Part of a small language model's weights: vocabulary 8192.
Each number is 50 + 15 x the weight over its row's rms, rounded and kept within 0 to 99. Layers, rows and columns count from 0. The size before them is the row's rms in percent of the matrix's.

# up: layer 8 MLP up, 768x96, rms 0.0962, rows 410-445, columns 0-95
# down: layer 8 MLP down (transposed), 768x96, rms 0.0962, rows 410-445, columns 0-95
up410 108:42 78 44 46 65 32 64 28 36 53 41 46 25 49 57 49 52 46 17 90 58 73 47 47 54 44 53 30 34 69 58 81 34 43 64 47 71 63 59 64 54 43 39 77 39 40 57 37 58 73 48 25 84 53 59 59 28 55 30 56 39 43 49 52 44 58 39 33 76 69 80 52 74 69 34 59 51 48 34 57 61 42 49 63 38 65 55 37 34 39 71 35 27 45 51 39
down410 133:44 41 38 58 51 43 44 68 44 62 82 47 46 57 34 41 44 65 44 48 32 35 67 61 40 65 54 85 42 69 35 62 20 50 43 72 67 65 65 66 48 37 39 50 50 37 42 43 44 42 76 30 23 43 47 27 51 41 32 42 37 32 62 61 44 53 41 43 41 33 68 56 29 75 36 30 46 23 25 82 29 57 73 31 24 53 65 44 48 49 66 56 50 39 15 48
up411 099:52 63 51 44 56 13 33 49 59 46 57 77 48 53 44 52 46 17 46 34 37 80 54 59 28 36 58 34 76 44 52 41 52 24 74 57 78 57 44 45 50 57 30 70 44 52 50 43 27 52 59 42 48 40 71 42 61 36 58 27 69 39 56 54 40 57 39 88 79 46 85 40 52 57 53 61 34 43 47 59 46 13 47 30 65 51 47 45 24 70 40 51 37 68 69 49
down411 111:43 60 57 37 23 36 14 55 44 25 43 41 57 44 48 49 57 60 40 48 33 73 41 52 62 50 51 62 35 34 85 57 44 33 48 44 52 72 77 51 50 52 76 63 17 65 42 55 50 46 42 28 60 59 57 52 49 41 43 32 56 71 94 77 69 67 67 57 52 25 40 46 14 36 60 50 61 51 79 37 51 59 66 46 64 48 69 43 35 29 45 34 53 40 55 67
up412 102:56 47 53 37 31 64 67 20 46 44 71 37 47 42 63 26 30 34 41 43 50 46 67 47 40 28 64 51 80 14 69 56 69 53 41 54 54 61 55 30 65 75 84 64 61 65 44 26 45 34 45 32 56 10 73 43 53 47 51 54 40 37 62 00 66 48 63 54 55 49 42 40 54 63 58 41 38 62 39 32 48 57 36 46 43 55 58 40 38 48 37 51 44 44 25 52
down412 100:20 70 49 67 67 48 45 37 53 49 42 62 56 58 49 67 42 47 29 71 40 65 43 38 32 62 71 79 37 83 51 52 26 50 77 15 74 49 55 54 59 52 26 63 47 60 20 38 37 42 79 59 55 79 46 49 43 34 36 55 59 50 57 49 35 63 34 73 61 47 35 36 57 51 33 23 74 63 51 29 48 34 52 56 54 63 68 32 52 48 43 37 59 18 61 56
up413 103:41 58 77 43 54 64 52 32 69 47 54 41 60 47 65 59 41 60 26 53 53 58 49 66 62 27 51 52 50 34 52 28 34 53 73 28 40 95 59 61 42 36 68 60 30 56 64 48 68 28 76 55 33 39 39 62 42 62 52 49 16 64 33 41 33 47 49 59 75 47 45 88 22 30 67 46 35 39 62 72 34 55 43 37 45 41 65 45 70 54 44 72 37 38 69 47
down413 102:50 71 47 73 30 34 52 45 76 37 51 74 37 60 58 34 74 57 44 57 47 75 79 48 62 27 29 42 72 53 38 67 46 34 53 51 26 38 40 47 54 58 36 40 37 75 58 74 40 41 28 63 52 44 63 71 53 29 42 34 52 47 28 29 62 72 35 59 22 55 37 35 41 50 33 55 78 35 52 35 61 37 77 42 64 40 60 50 55 48 51 71 49 60 90 50
up414 084:55 34 42 49 41 45 59 84 47 55 49 44 61 57 46 62 46 36 48 53 50 48 52 38 50 44 42 56 58 34 60 26 52 29 18 48 45 76 52 60 48 41 23 50 75 54 41 46 54 20 83 63 62 60 65 66 43 62 19 34 49 58 53 40 52 77 61 56 39 99 56 28 66 26 67 49 70 54 70 56 58 66 42 67 62 49 53 32 19 36 52 78 28 53 46 47
down414 081:34 66 35 49 63 88 53 44 48 58 59 42 50 48 33 23 74 57 47 41 29 47 59 36 60 63 40 50 37 37 33 62 71 68 48 49 44 45 36 32 74 33 65 06 60 63 69 36 57 56 68 48 49 31 44 19 45 41 60 64 50 64 45 75 41 40 70 67 55 35 56 52 60 21 76 51 46 70 32 34 74 60 68 52 46 62 43 62 58 67 67 22 42 56 56 72
up415 100:47 63 54 52 67 59 58 48 63 39 26 37 58 72 49 46 66 46 49 75 33 62 47 44 48 58 63 63 26 41 27 59 45 65 79 73 76 56 32 62 51 37 36 21 52 40 47 27 61 56 69 46 43 43 45 52 39 57 28 03 22 49 55 38 57 63 42 49 60 45 52 67 35 49 69 23 47 53 55 63 40 16 50 36 49 54 59 42 76 72 43 47 18 68 78 50
down415 108:75 23 56 33 39 37 55 60 31 41 46 50 70 50 49 53 23 62 65 62 43 46 25 55 51 44 60 16 56 25 45 43 50 46 79 68 29 39 64 64 45 63 51 62 36 43 29 45 52 72 46 40 55 44 35 30 69 60 62 51 59 57 51 40 61 36 33 47 30 59 81 74 45 52 42 70 77 44 69 65 26 47 45 34 47 44 58 43 46 84 74 72 16 36 46 34
up416 099:69 60 64 70 57 52 61 72 76 44 38 41 44 32 49 35 73 65 43 59 29 66 60 19 43 62 64 43 73 66 24 64 33 30 42 44 33 60 67 43 50 70 27 75 57 32 36 15 68 38 43 33 33 70 52 36 35 50 53 37 50 61 67 53 93 58 38 42 32 44 47 55 56 39 50 19 59 56 50 73 47 57 28 51 38 42 54 49 43 41 46 37 49 23 52 44
down416 110:57 82 49 68 67 76 57 48 74 64 33 52 41 73 45 32 61 79 42 45 52 58 55 30 49 59 48 45 38 44 35 63 49 70 56 68 40 60 75 52 68 48 47 47 47 66 44 43 51 70 52 32 72 31 66 31 70 24 40 35 58 33 49 51 63 57 37 52 85 70 44 64 76 45 48 50 48 65 26 26 44 60 35 65 70 45 60 64 51 35 27 27 85 41 66 63
up417 119:49 52 56 52 19 18 53 61 48 53 44 63 58 18 53 46 47 54 63 47 40 33 40 84 39 60 42 35 86 52 64 80 58 72 56 33 47 28 51 30 51 53 62 59 81 67 68 30 59 29 18 43 65 30 68 47 49 58 66 68 51 59 55 61 56 36 56 58 61 81 80 56 50 46 30 68 39 38 54 73 51 65 31 51 38 48 49 49 31 66 48 51 33 51 43 27
down417 137:44 49 74 49 44 27 69 54 35 47 41 41 78 35 46 43 58 42 37 61 67 37 41 48 76 70 45 33 58 37 67 66 67 22 63 50 43 57 59 39 44 22 63 44 57 41 40 56 49 45 84 43 49 65 43 75 24 53 57 43 38 07 89 65 63 55 59 39 23 52 52 43 42 75 36 52 49 49 65 43 50 62 50 28 29 40 49 40 47 70 67 29 36 43 77 32
up418 108:52 78 47 43 31 58 50 69 47 49 49 58 57 62 57 33 15 22 58 48 52 39 23 67 46 61 65 33 55 43 50 48 60 54 15 16 88 53 40 50 50 42 50 47 71 28 55 72 38 68 37 69 41 41 53 86 65 79 34 67 60 57 57 64 65 41 36 45 48 48 84 37 57 45 58 36 68 60 44 39 77 38 36 44 60 63 52 41 79 41 36 50 55 54 57 53
down418 101:68 54 65 38 78 37 31 59 45 59 41 59 41 56 43 54 61 32 39 57 83 62 77 48 54 73 48 29 72 31 26 62 32 67 40 41 75 46 70 44 43 38 51 54 37 47 40 31 67 50 70 73 34 45 42 43 41 41 51 61 43 37 46 58 14 66 60 77 52 59 38 56 55 48 20 64 31 31 59 49 55 55 96 51 45 17 49 60 40 53 68 60 67 63 38 51
up419 090:63 55 68 46 31 51 53 65 48 85 50 37 40 44 52 33 54 42 56 53 67 55 64 54 38 27 47 46 51 65 31 34 52 52 44 69 55 63 49 70 60 66 53 40 32 63 41 59 53 52 43 56 53 54 38 60 38 63 30 80 69 73 60 34 65 39 50 70 33 37 49 52 44 80 60 40 77 66 88 12 41 48 27 30 23 42 52 69 26 69 26 29 49 54 76 49
down419 101:67 39 36 39 43 63 47 34 19 76 42 54 38 64 19 27 43 54 58 49 25 62 47 63 61 46 53 97 55 36 75 71 38 56 53 28 59 38 46 65 47 24 57 66 44 28 56 54 59 36 42 25 52 60 54 43 32 19 38 73 49 54 59 48 66 30 59 20 56 64 46 49 44 47 48 21 54 72 28 47 50 50 47 42 56 50 62 69 42 61 52 27 68 37 49 24
up420 081:47 47 55 62 57 34 58 51 40 66 63 32 41 64 41 44 67 40 81 51 75 55 80 66 70 33 45 29 61 53 69 46 56 43 24 66 21 62 21 38 33 67 50 32 69 53 40 72 45 35 50 23 64 76 31 65 42 40 61 50 53 85 43 66 64 43 40 70 52 50 40 57 69 42 63 56 62 12 26 44 64 49 50 53 46 36 54 59 79 55 59 60 43 46 65 34
down420 067:76 54 31 23 42 60 36 41 63 20 55 27 43 38 41 45 57 76 43 52 33 70 18 46 41 41 65 73 51 52 38 26 08 43 45 38 37 41 58 44 44 48 42 57 51 43 62 40 64 76 32 64 56 23 54 50 68 26 33 24 41 31 42 55 56 44 36 50 60 50 41 47 35 50 47 48 24 66 62 44 22 36 51 58 69 31 58 53 54 59 30 27 37 42 23 68
up421 121:29 66 30 64 21 41 52 74 39 44 33 61 62 55 70 29 64 36 49 52 69 50 67 67 46 47 45 66 68 46 64 63 40 48 42 61 60 64 63 34 20 64 38 45 42 71 54 49 56 62 53 57 87 62 93 88 52 53 50 50 55 33 48 55 78 58 34 40 23 52 54 37 26 49 66 24 43 37 48 51 32 23 51 47 62 49 38 32 51 28 43 31 61 59 55 47
down421 107:65 32 46 39 67 74 59 43 69 49 59 65 15 41 40 55 27 67 51 66 56 45 32 55 70 39 47 42 42 61 43 32 61 62 51 76 10 42 27 61 57 52 36 24 30 30 73 49 57 53 50 72 55 60 46 48 54 46 34 49 67 83 55 41 53 43 59 51 52 33 24 54 43 48 36 67 47 49 70 43 83 89 57 49 56 28 53 57 57 65 18 64 63 53 53 59
up422 091:54 48 41 38 71 73 45 56 53 60 33 77 45 56 35 67 56 35 69 36 65 40 59 52 70 53 74 53 51 48 57 62 47 48 33 49 57 46 59 40 82 77 51 20 41 76 51 59 56 50 65 50 72 23 70 39 71 65 45 35 94 63 54 39 41 39 34 75 47 16 46 48 75 49 27 47 38 53 63 56 38 41 56 62 44 74 41 33 67 37 34 76 42 54 34 62
down422 072:37 44 54 65 65 61 50 35 76 47 72 47 41 54 51 18 47 40 32 75 35 43 59 58 46 34 56 58 18 66 67 40 54 39 48 61 30 42 51 71 48 59 40 39 37 55 31 45 64 32 65 56 26 41 28 57 29 40 61 38 35 47 37 40 19 54 77 85 35 57 43 58 39 89 38 54 24 64 35 36 73 59 53 38 55 78 34 58 65 28 42 41 56 47 61 63
up423 099:53 53 45 42 43 40 09 60 54 68 65 39 46 54 02 47 44 37 58 66 19 78 37 62 19 51 77 51 61 64 60 54 58 45 32 57 44 42 51 46 42 30 64 57 48 57 65 45 41 71 43 51 49 62 49 86 71 71 58 56 27 65 58 60 61 40 32 65 54 42 20 72 42 55 71 42 49 50 40 51 52 59 40 26 56 45 33 46 60 33 42 40 81 78 49 44
down423 116:35 25 13 34 44 55 68 57 68 55 66 47 33 41 78 47 33 35 75 41 44 64 37 52 66 28 84 37 30 50 56 34 56 45 19 59 64 45 48 52 69 60 34 49 51 43 82 49 58 54 55 39 38 50 46 83 58 76 54 82 39 53 55 76 20 47 46 69 73 67 59 47 43 43 61 37 37 47 44 60 42 45 59 46 48 41 39 26 58 48 67 50 42 84 39 50
up424 105:50 66 69 68 68 38 62 77 41 82 64 46 43 55 53 44 50 65 54 53 40 44 30 73 29 50 56 44 34 38 68 66 51 66 60 27 62 38 51 41 46 52 31 42 30 19 31 54 56 40 51 25 48 32 41 65 59 39 53 62 48 87 66 57 15 53 23 51 34 76 38 52 57 35 43 41 21 67 67 32 56 52 36 38 35 72 33 44 35 35 39 36 50 70 61 30
down424 122:42 63 31 28 36 52 45 29 39 66 69 25 48 38 69 37 32 26 49 38 32 39 44 54 55 33 70 30 43 56 52 49 38 34 72 40 54 54 63 53 49 61 71 49 84 37 15 82 30 78 74 67 54 48 54 70 24 55 63 26 29 44 47 56 35 46 66 41 53 62 39 73 63 57 50 47 21 55 18 35 57 50 66 38 57 55 51 44 60 56 59 57 53 26 42 61
up425 095:35 29 58 56 52 71 45 39 53 34 24 46 65 40 38 41 49 47 37 61 51 66 33 73 52 34 56 26 77 27 42 59 41 66 23 49 68 64 52 61 31 45 46 44 79 44 39 44 37 45 18 72 72 41 53 42 48 51 62 52 42 51 61 75 37 34 56 68 38 30 34 78 43 48 69 21 37 28 37 28 62 61 47 45 78 46 31 32 67 44 79 51 73 55 61 41
down425 085:58 37 46 41 63 33 59 55 61 21 47 29 57 66 09 33 48 39 40 31 41 67 53 51 48 46 35 27 15 53 31 18 57 51 69 39 28 50 72 68 49 71 61 54 48 43 44 34 61 52 41 32 67 62 50 55 34 40 76 40 42 56 26 38 66 58 32 42 47 45 49 51 41 58 64 26 38 33 79 48 60 69 25 37 46 70 51 36 54 44 44 38 33 61 11 57
up426 103:36 28 68 36 37 46 55 55 46 49 57 72 69 30 33 47 59 43 57 41 38 64 65 36 40 42 69 24 54 75 58 61 48 46 50 39 27 61 32 38 55 63 61 49 61 35 57 34 55 59 23 37 49 45 57 14 29 51 36 50 48 44 61 26 60 56 58 55 59 73 35 57 71 46 02 17 56 73 80 52 53 50 57 53 39 32 64 32 72 44 31 24 50 62 67 63
down426 098:51 48 34 34 70 59 58 51 43 78 22 54 63 42 09 61 45 35 46 37 24 58 54 60 44 62 44 35 50 44 51 73 59 47 21 45 15 69 47 43 49 73 46 28 57 69 52 42 37 55 34 76 43 50 55 41 23 77 47 34 53 50 64 54 91 39 38 38 57 59 27 56 38 53 34 42 49 65 81 39 50 63 51 28 32 49 53 44 59 79 36 34 57 51 47 68
up427 088:39 49 27 50 46 47 52 53 37 61 27 50 50 47 61 37 59 27 71 52 47 42 45 68 61 40 69 44 68 88 51 80 35 08 86 70 49 33 25 42 48 45 51 24 49 74 63 49 45 61 52 59 41 32 58 47 56 45 51 38 67 47 51 42 69 30 37 22 49 54 42 58 24 37 53 30 34 58 43 38 56 74 64 47 47 36 52 35 80 43 53 24 26 65 66 64
down427 101:36 66 57 23 58 46 40 51 58 69 59 69 35 32 64 61 46 58 42 52 33 55 53 54 85 87 78 70 63 48 49 75 42 18 51 53 45 58 53 56 50 43 33 34 41 41 68 49 33 32 48 44 33 67 61 36 88 56 88 47 41 57 39 31 47 58 55 51 45 62 57 65 41 37 31 32 27 44 41 65 58 57 62 36 67 80 62 38 51 63 31 21 62 36 57 43
up428 101:55 33 85 45 49 35 26 59 42 60 79 60 37 53 38 44 26 40 49 42 35 69 36 43 72 52 42 65 78 62 70 41 61 55 43 57 63 57 60 44 21 52 52 22 61 47 49 38 54 54 31 53 60 27 80 62 42 53 05 26 69 56 49 58 48 46 48 43 67 35 19 58 35 52 53 47 68 37 28 54 42 51 44 40 79 65 55 69 30 38 45 52 39 38 75 36
down428 099:24 58 23 46 48 99 60 73 66 69 54 63 50 37 33 69 61 54 66 51 56 51 63 61 42 51 17 56 31 59 40 58 47 45 49 87 37 58 23 68 53 42 48 50 46 49 61 31 33 62 68 56 36 49 28 55 72 39 50 61 62 57 50 36 58 64 50 68 52 36 69 71 52 63 55 35 18 26 38 31 40 61 52 42 40 38 58 61 25 30 41 27 47 49 41 44
up429 108:54 47 36 68 50 44 65 20 59 61 46 55 49 49 58 48 58 50 28 67 79 64 45 77 76 14 43 47 59 60 54 32 35 09 49 41 28 53 49 69 43 48 48 61 37 42 72 49 36 52 49 47 59 70 42 55 40 28 25 61 36 46 27 62 87 43 45 49 49 55 43 40 54 54 45 47 45 74 99 59 44 50 42 60 40 33 57 69 18 63 49 54 44 40 45 47
down429 101:37 20 55 57 55 72 18 68 57 56 39 46 32 91 22 85 42 30 74 44 58 59 36 62 29 64 75 69 49 42 46 49 30 48 57 43 59 44 23 58 49 59 22 55 60 59 52 70 66 58 57 68 47 61 37 61 29 64 70 39 68 73 64 47 55 43 69 48 21 65 35 29 34 45 44 43 38 66 48 67 48 60 34 47 42 66 62 38 53 48 47 47 44 74 49 63
up430 090:40 60 49 39 61 32 65 41 50 40 61 43 52 40 35 25 21 36 59 48 43 51 49 70 50 37 77 28 57 33 47 46 63 56 53 83 42 39 88 27 67 53 47 61 50 80 45 60 49 51 38 50 54 54 75 29 39 67 54 47 85 59 48 75 43 55 74 42 26 50 21 59 59 42 74 60 34 50 61 58 20 57 45 57 49 53 24 30 54 27 69 43 32 68 66 41
down430 077:56 53 44 48 69 60 67 59 53 58 58 11 48 53 28 53 63 69 64 26 54 56 55 32 22 65 60 39 85 46 64 62 52 31 52 42 64 53 83 52 42 50 53 95 66 38 57 47 77 59 46 25 39 36 55 24 43 51 44 44 40 21 71 52 55 70 37 22 64 55 62 51 66 35 73 22 57 45 51 59 66 55 34 58 29 54 74 62 50 43 51 46 42 61 48 39
up431 093:37 46 70 50 63 60 63 57 49 60 74 34 57 18 71 51 55 34 29 45 39 40 68 43 53 22 57 55 51 69 65 65 14 24 39 58 48 44 55 56 49 60 62 52 52 47 77 44 44 32 46 28 45 67 56 69 25 48 50 24 41 47 64 67 60 57 51 59 56 33 51 34 83 31 43 77 17 70 57 44 41 70 42 51 56 75 45 87 39 65 68 49 53 35 46 58
down431 093:60 48 45 48 55 44 57 58 48 17 56 52 60 47 21 61 57 44 43 50 35 32 69 69 43 39 59 62 40 32 31 63 56 45 60 35 30 63 49 61 22 46 43 36 53 83 51 38 54 43 45 88 57 59 60 23 57 58 38 55 18 77 45 73 59 75 11 51 47 38 45 54 38 40 19 67 60 71 60 30 49 49 39 31 63 43 51 22 49 46 61 58 27 54 43 78
up432 101:56 41 48 62 36 51 67 36 47 69 41 33 42 46 52 58 43 48 63 60 39 33 46 30 43 42 56 50 42 48 16 50 47 34 30 64 37 46 52 76 62 41 37 54 60 47 46 45 54 45 66 49 06 14 67 52 50 30 44 47 31 43 50 35 23 50 53 41 48 63 58 51 46 82 63 47 65 46 33 37 32 67 36 69 50 66 87 17 63 60 57 18 64 84 30 48
down432 112:66 56 40 38 56 53 37 40 48 51 52 55 55 29 20 60 50 61 65 38 55 58 53 46 53 45 36 47 57 51 37 30 38 55 54 48 66 60 67 46 53 66 49 93 54 48 60 79 23 61 62 14 37 57 39 50 59 45 14 44 48 47 82 41 64 49 33 46 75 36 69 31 36 59 53 43 63 50 45 62 82 50 55 76 73 27 55 41 12 54 30 18 53 56 41 57
up433 072:32 43 44 61 32 76 90 49 71 35 36 75 49 47 54 59 52 29 48 61 44 68 44 49 58 30 44 40 52 93 45 62 37 66 55 37 63 44 24 76 45 53 32 86 41 50 64 73 42 53 41 52 40 41 46 39 51 39 43 67 46 34 41 67 58 60 72 50 28 38 60 40 45 26 45 18 69 79 52 54 50 42 61 33 65 57 28 56 59 43 52 45 49 82 55 66
down433 072:40 82 28 59 60 39 38 39 64 73 38 61 80 39 63 69 54 67 42 42 52 22 68 53 47 48 51 29 70 44 70 47 46 53 43 50 60 68 40 69 20 66 62 53 45 75 56 59 50 67 69 40 49 42 40 55 39 47 56 43 79 53 41 34 54 45 43 56 49 48 55 85 42 51 53 37 60 68 43 44 36 44 61 42 13 54 55 15 15 65 62 34 61 68 72 26
up434 078:70 40 61 52 41 48 54 48 38 46 44 63 36 59 42 32 60 57 41 40 51 61 56 49 57 51 48 58 86 52 27 62 62 32 26 32 57 36 52 59 50 49 52 66 58 65 61 48 59 23 70 45 42 46 72 52 49 65 44 41 49 74 57 20 34 56 55 18 56 50 47 30 57 41 64 74 67 62 15 57 53 77 49 60 53 22 99 50 70 41 56 47 32 84 69 63
down434 063:28 57 51 71 48 50 33 33 47 38 61 60 56 48 42 50 58 40 63 58 39 49 71 47 61 84 55 60 70 47 48 41 28 27 67 60 37 33 50 84 37 53 63 66 51 34 18 57 70 46 33 46 48 52 42 51 75 63 60 44 77 72 39 39 67 48 20 56 59 56 44 53 26 47 91 26 37 63 52 61 43 45 36 26 29 62 79 47 65 38 49 47 67 76 66 44
up435 126:28 66 49 62 52 35 76 49 58 70 58 58 76 32 33 42 49 59 41 32 33 69 58 51 57 80 62 21 72 67 36 51 33 50 31 51 51 42 67 21 41 56 50 36 56 42 27 40 71 51 52 64 36 30 55 41 68 38 50 42 51 55 43 61 57 46 30 33 59 54 62 78 54 77 65 31 68 39 24 21 59 47 21 31 32 37 69 42 78 63 44 50 28 46 42 52
down435 121:70 46 20 44 81 71 23 57 44 52 64 74 40 14 60 53 46 41 44 46 30 65 48 51 27 40 38 54 27 54 38 33 38 66 68 23 76 49 52 57 41 49 16 36 55 56 32 53 57 57 48 39 45 66 28 60 64 27 48 52 57 59 83 34 65 49 32 39 27 61 58 37 48 67 39 58 41 73 53 60 59 53 67 63 52 65 57 44 51 66 50 58 78 51 70 78
up436 131:73 65 32 41 91 59 52 52 76 66 62 21 36 39 36 40 60 62 83 26 27 31 39 72 31 40 73 48 36 62 39 62 40 58 69 68 32 21 63 39 71 56 44 48 61 63 47 63 71 31 61 35 50 45 32 38 38 56 47 29 47 69 59 65 46 50 58 54 61 55 53 43 42 68 54 46 60 45 66 76 64 48 57 62 46 82 36 56 32 49 38 49 41 69 28 55
down436 111:31 46 33 57 59 64 54 50 94 50 66 48 48 68 69 48 69 72 36 40 50 34 62 76 55 40 50 34 48 59 58 33 37 62 63 30 13 37 48 60 49 48 16 21 36 43 59 62 49 48 56 51 60 43 48 46 45 12 42 47 66 57 49 50 31 32 63 83 53 59 59 34 36 71 53 39 48 32 67 69 48 52 25 32 37 37 40 30 48 50 22 60 62 37 29 62
up437 106:82 39 45 38 37 49 39 37 74 63 62 46 45 55 57 44 47 60 60 77 49 61 05 54 53 32 45 27 37 77 31 52 43 54 48 56 51 34 80 57 34 54 68 58 38 58 65 59 82 76 39 79 48 74 30 44 36 51 39 44 63 50 44 52 41 33 62 48 48 26 52 56 66 72 50 51 35 51 34 31 58 80 49 59 12 57 50 41 22 54 46 26 48 57 57 41
down437 119:29 74 49 20 23 36 43 35 66 30 41 53 58 57 55 42 53 34 43 36 43 37 40 36 62 76 50 69 68 50 57 40 58 48 70 55 25 50 58 48 52 84 42 56 81 61 48 32 36 65 33 34 45 51 59 57 71 67 45 72 53 75 28 57 61 43 53 85 54 30 61 72 35 26 53 57 70 68 37 55 45 32 64 43 37 50 55 32 43 23 54 68 49 71 60 69
up438 088:45 24 43 45 60 40 58 76 51 28 52 44 63 53 60 61 42 27 83 62 61 51 57 51 65 69 64 51 62 26 60 35 49 56 31 27 69 43 12 57 72 34 56 52 57 41 45 53 64 77 57 65 64 60 40 61 70 35 29 55 80 52 58 66 58 33 44 44 27 24 26 34 74 50 59 46 56 28 26 44 44 37 30 44 32 43 49 48 38 30 30 47 51 48 82 45
down438 073:77 54 48 43 87 68 60 41 78 55 49 36 53 44 33 36 68 74 33 35 26 45 27 53 47 20 39 58 64 65 55 63 52 63 52 63 43 26 76 30 44 41 39 48 30 51 51 45 38 27 33 56 43 49 64 37 27 16 35 50 50 37 66 33 37 81 51 35 63 56 68 75 46 62 74 68 47 39 59 76 39 49 50 62 34 45 39 51 72 38 54 47 61 61 31 49
up439 096:83 44 29 48 35 52 31 43 52 47 44 70 26 63 66 33 41 41 58 31 22 43 63 49 61 46 49 61 40 56 52 55 55 45 57 25 40 71 82 57 27 44 55 42 70 40 77 38 34 62 67 31 48 34 75 58 56 66 24 49 31 24 34 45 61 33 47 52 45 70 45 57 18 46 37 48 46 33 45 31 54 83 71 43 39 45 58 67 11 29 53 48 49 55 50 50
down439 093:74 33 52 49 51 50 44 28 40 71 56 56 52 37 25 29 54 55 52 34 33 23 48 42 40 43 48 57 42 58 48 58 76 26 74 78 90 23 48 53 55 38 72 39 56 33 54 65 97 14 42 38 66 49 37 34 47 41 42 58 58 56 57 44 26 38 68 57 64 33 33 77 38 38 43 39 49 38 47 51 69 42 44 44 51 56 39 44 68 51 69 51 51 76 60 39
up440 095:58 66 43 52 69 19 60 38 67 45 53 20 47 50 64 25 45 50 41 46 58 44 60 59 32 36 45 72 33 57 57 99 23 48 56 18 20 31 62 54 58 55 62 62 53 35 78 27 43 58 40 49 44 37 54 51 40 53 39 51 32 62 71 71 32 53 52 74 70 36 54 50 59 78 39 52 37 42 45 63 62 61 48 71 61 34 73 64 46 55 51 38 53 37 40 82
down440 123:55 53 34 35 56 68 54 50 55 51 38 42 82 63 59 39 49 49 28 38 62 53 33 35 44 50 33 70 58 72 40 45 56 85 59 58 50 52 59 62 31 31 42 35 29 44 47 40 65 30 82 76 65 42 35 41 74 50 34 45 59 58 09 20 54 60 43 58 54 26 28 58 38 54 27 39 38 36 55 78 23 26 81 36 58 50 55 59 58 53 46 29 51 50 58 59
up441 098:46 41 65 49 50 75 87 79 36 48 63 58 46 76 56 69 35 33 62 55 41 54 43 37 44 73 35 69 57 38 60 81 33 34 48 29 76 49 29 44 28 71 48 50 44 67 16 60 57 49 65 36 50 39 56 60 52 54 44 81 68 45 51 27 61 31 30 37 38 42 64 35 65 44 50 55 51 65 26 45 70 25 30 39 35 46 67 32 57 56 51 34 41 56 50 74
down441 084:83 62 42 61 70 35 33 51 63 69 56 46 54 46 46 20 52 73 73 47 41 59 24 66 57 52 33 46 51 44 34 36 34 44 49 61 39 71 63 83 45 45 48 84 65 46 71 55 50 27 25 46 39 71 89 64 48 56 42 42 40 58 33 53 64 56 45 33 32 65 58 46 48 44 46 21 30 50 65 40 24 61 52 50 86 44 71 36 51 42 67 61 66 48 44 66
up442 099:77 63 61 70 20 56 46 58 68 37 48 40 33 47 46 30 60 42 37 55 43 38 48 60 62 25 36 56 28 52 53 33 50 48 60 59 54 41 54 69 35 38 18 48 68 79 82 74 44 49 50 48 52 33 57 72 41 46 59 66 59 41 48 51 50 19 55 34 43 60 37 49 30 75 59 54 37 54 44 18 34 60 19 48 62 39 63 24 38 84 45 40 21 36 69 45
down442 087:73 61 49 42 61 51 56 37 41 62 35 64 37 56 35 34 64 48 53 31 26 32 55 44 52 41 44 67 69 50 77 68 57 36 49 34 52 61 48 46 76 35 56 63 34 23 64 33 62 44 51 53 32 74 49 37 32 40 25 66 77 66 60 51 41 46 69 52 75 44 30 67 75 59 48 15 16 39 62 53 49 55 34 50 38 72 60 83 74 70 60 42 41 55 30 41
up443 105:47 59 50 67 60 81 69 10 33 86 41 53 30 20 47 34 37 64 53 59 25 54 65 69 95 46 35 51 43 49 43 41 61 68 57 76 46 44 48 49 62 57 25 60 44 53 60 66 47 64 50 27 42 68 46 74 41 29 56 64 41 32 55 65 48 47 45 55 29 64 58 27 17 42 52 39 50 51 49 38 58 37 43 48 36 58 64 45 45 40 41 57 60 73 52 74
down443 098:44 71 58 74 29 32 88 55 43 52 67 18 37 35 41 58 76 15 46 73 48 54 77 35 62 42 49 53 48 50 42 77 43 55 49 44 51 61 47 58 65 32 44 40 48 41 67 81 83 42 76 34 54 38 65 65 71 38 63 57 55 38 59 37 52 57 56 42 57 65 37 50 28 49 43 35 73 33 49 52 77 54 54 50 61 62 30 58 52 63 60 63 63 42 84 40
up444 097:51 78 66 52 29 43 69 51 46 72 44 34 44 41 48 58 52 49 44 47 33 49 53 66 42 47 66 35 52 50 55 53 38 50 69 70 22 53 54 43 77 24 48 47 64 48 60 46 47 45 75 72 41 59 65 68 55 30 45 27 37 41 43 66 23 42 40 64 58 75 50 42 47 73 55 55 72 73 72 28 76 50 29 51 34 51 31 62 73 52 36 06 71 63 64 21
down444 108:67 53 47 43 41 61 58 61 39 16 35 76 69 54 46 56 62 62 36 30 18 57 55 39 38 55 71 44 46 58 07 53 57 72 63 64 31 45 60 47 36 39 61 71 46 81 51 38 31 56 42 26 59 31 63 44 59 60 69 58 23 58 33 36 65 38 62 27 41 49 30 41 57 54 50 71 81 61 41 41 64 56 33 56 55 49 67 54 33 65 44 73 21 61 53 69
up445 097:46 66 42 21 34 64 78 50 39 53 38 52 49 52 58 37 52 49 49 61 74 65 55 20 41 28 51 65 49 80 55 60 45 78 43 52 53 49 61 46 33 48 34 45 62 22 51 53 63 81 10 20 46 54 44 41 47 38 63 68 65 25 37 57 29 46 68 34 42 51 69 52 51 46 52 23 46 70 34 42 45 59 55 45 68 61 78 36 45 38 38 28 24 48 73 28
down445 086:52 66 47 58 67 51 31 50 42 66 35 48 68 54 64 74 43 45 56 58 93 42 56 79 56 73 77 44 41 73 53 46 42 41 74 59 46 37 41 56 54 65 57 34 29 60 67 60 22 52 43 55 75 24 34 21 37 41 48 75 63 48 39 47 50 39 39 62 61 54 41 73 47 41 59 47 36 44 66 55 53 72 66 73 42 41 43 25 13 43 59 68 27 40 48 74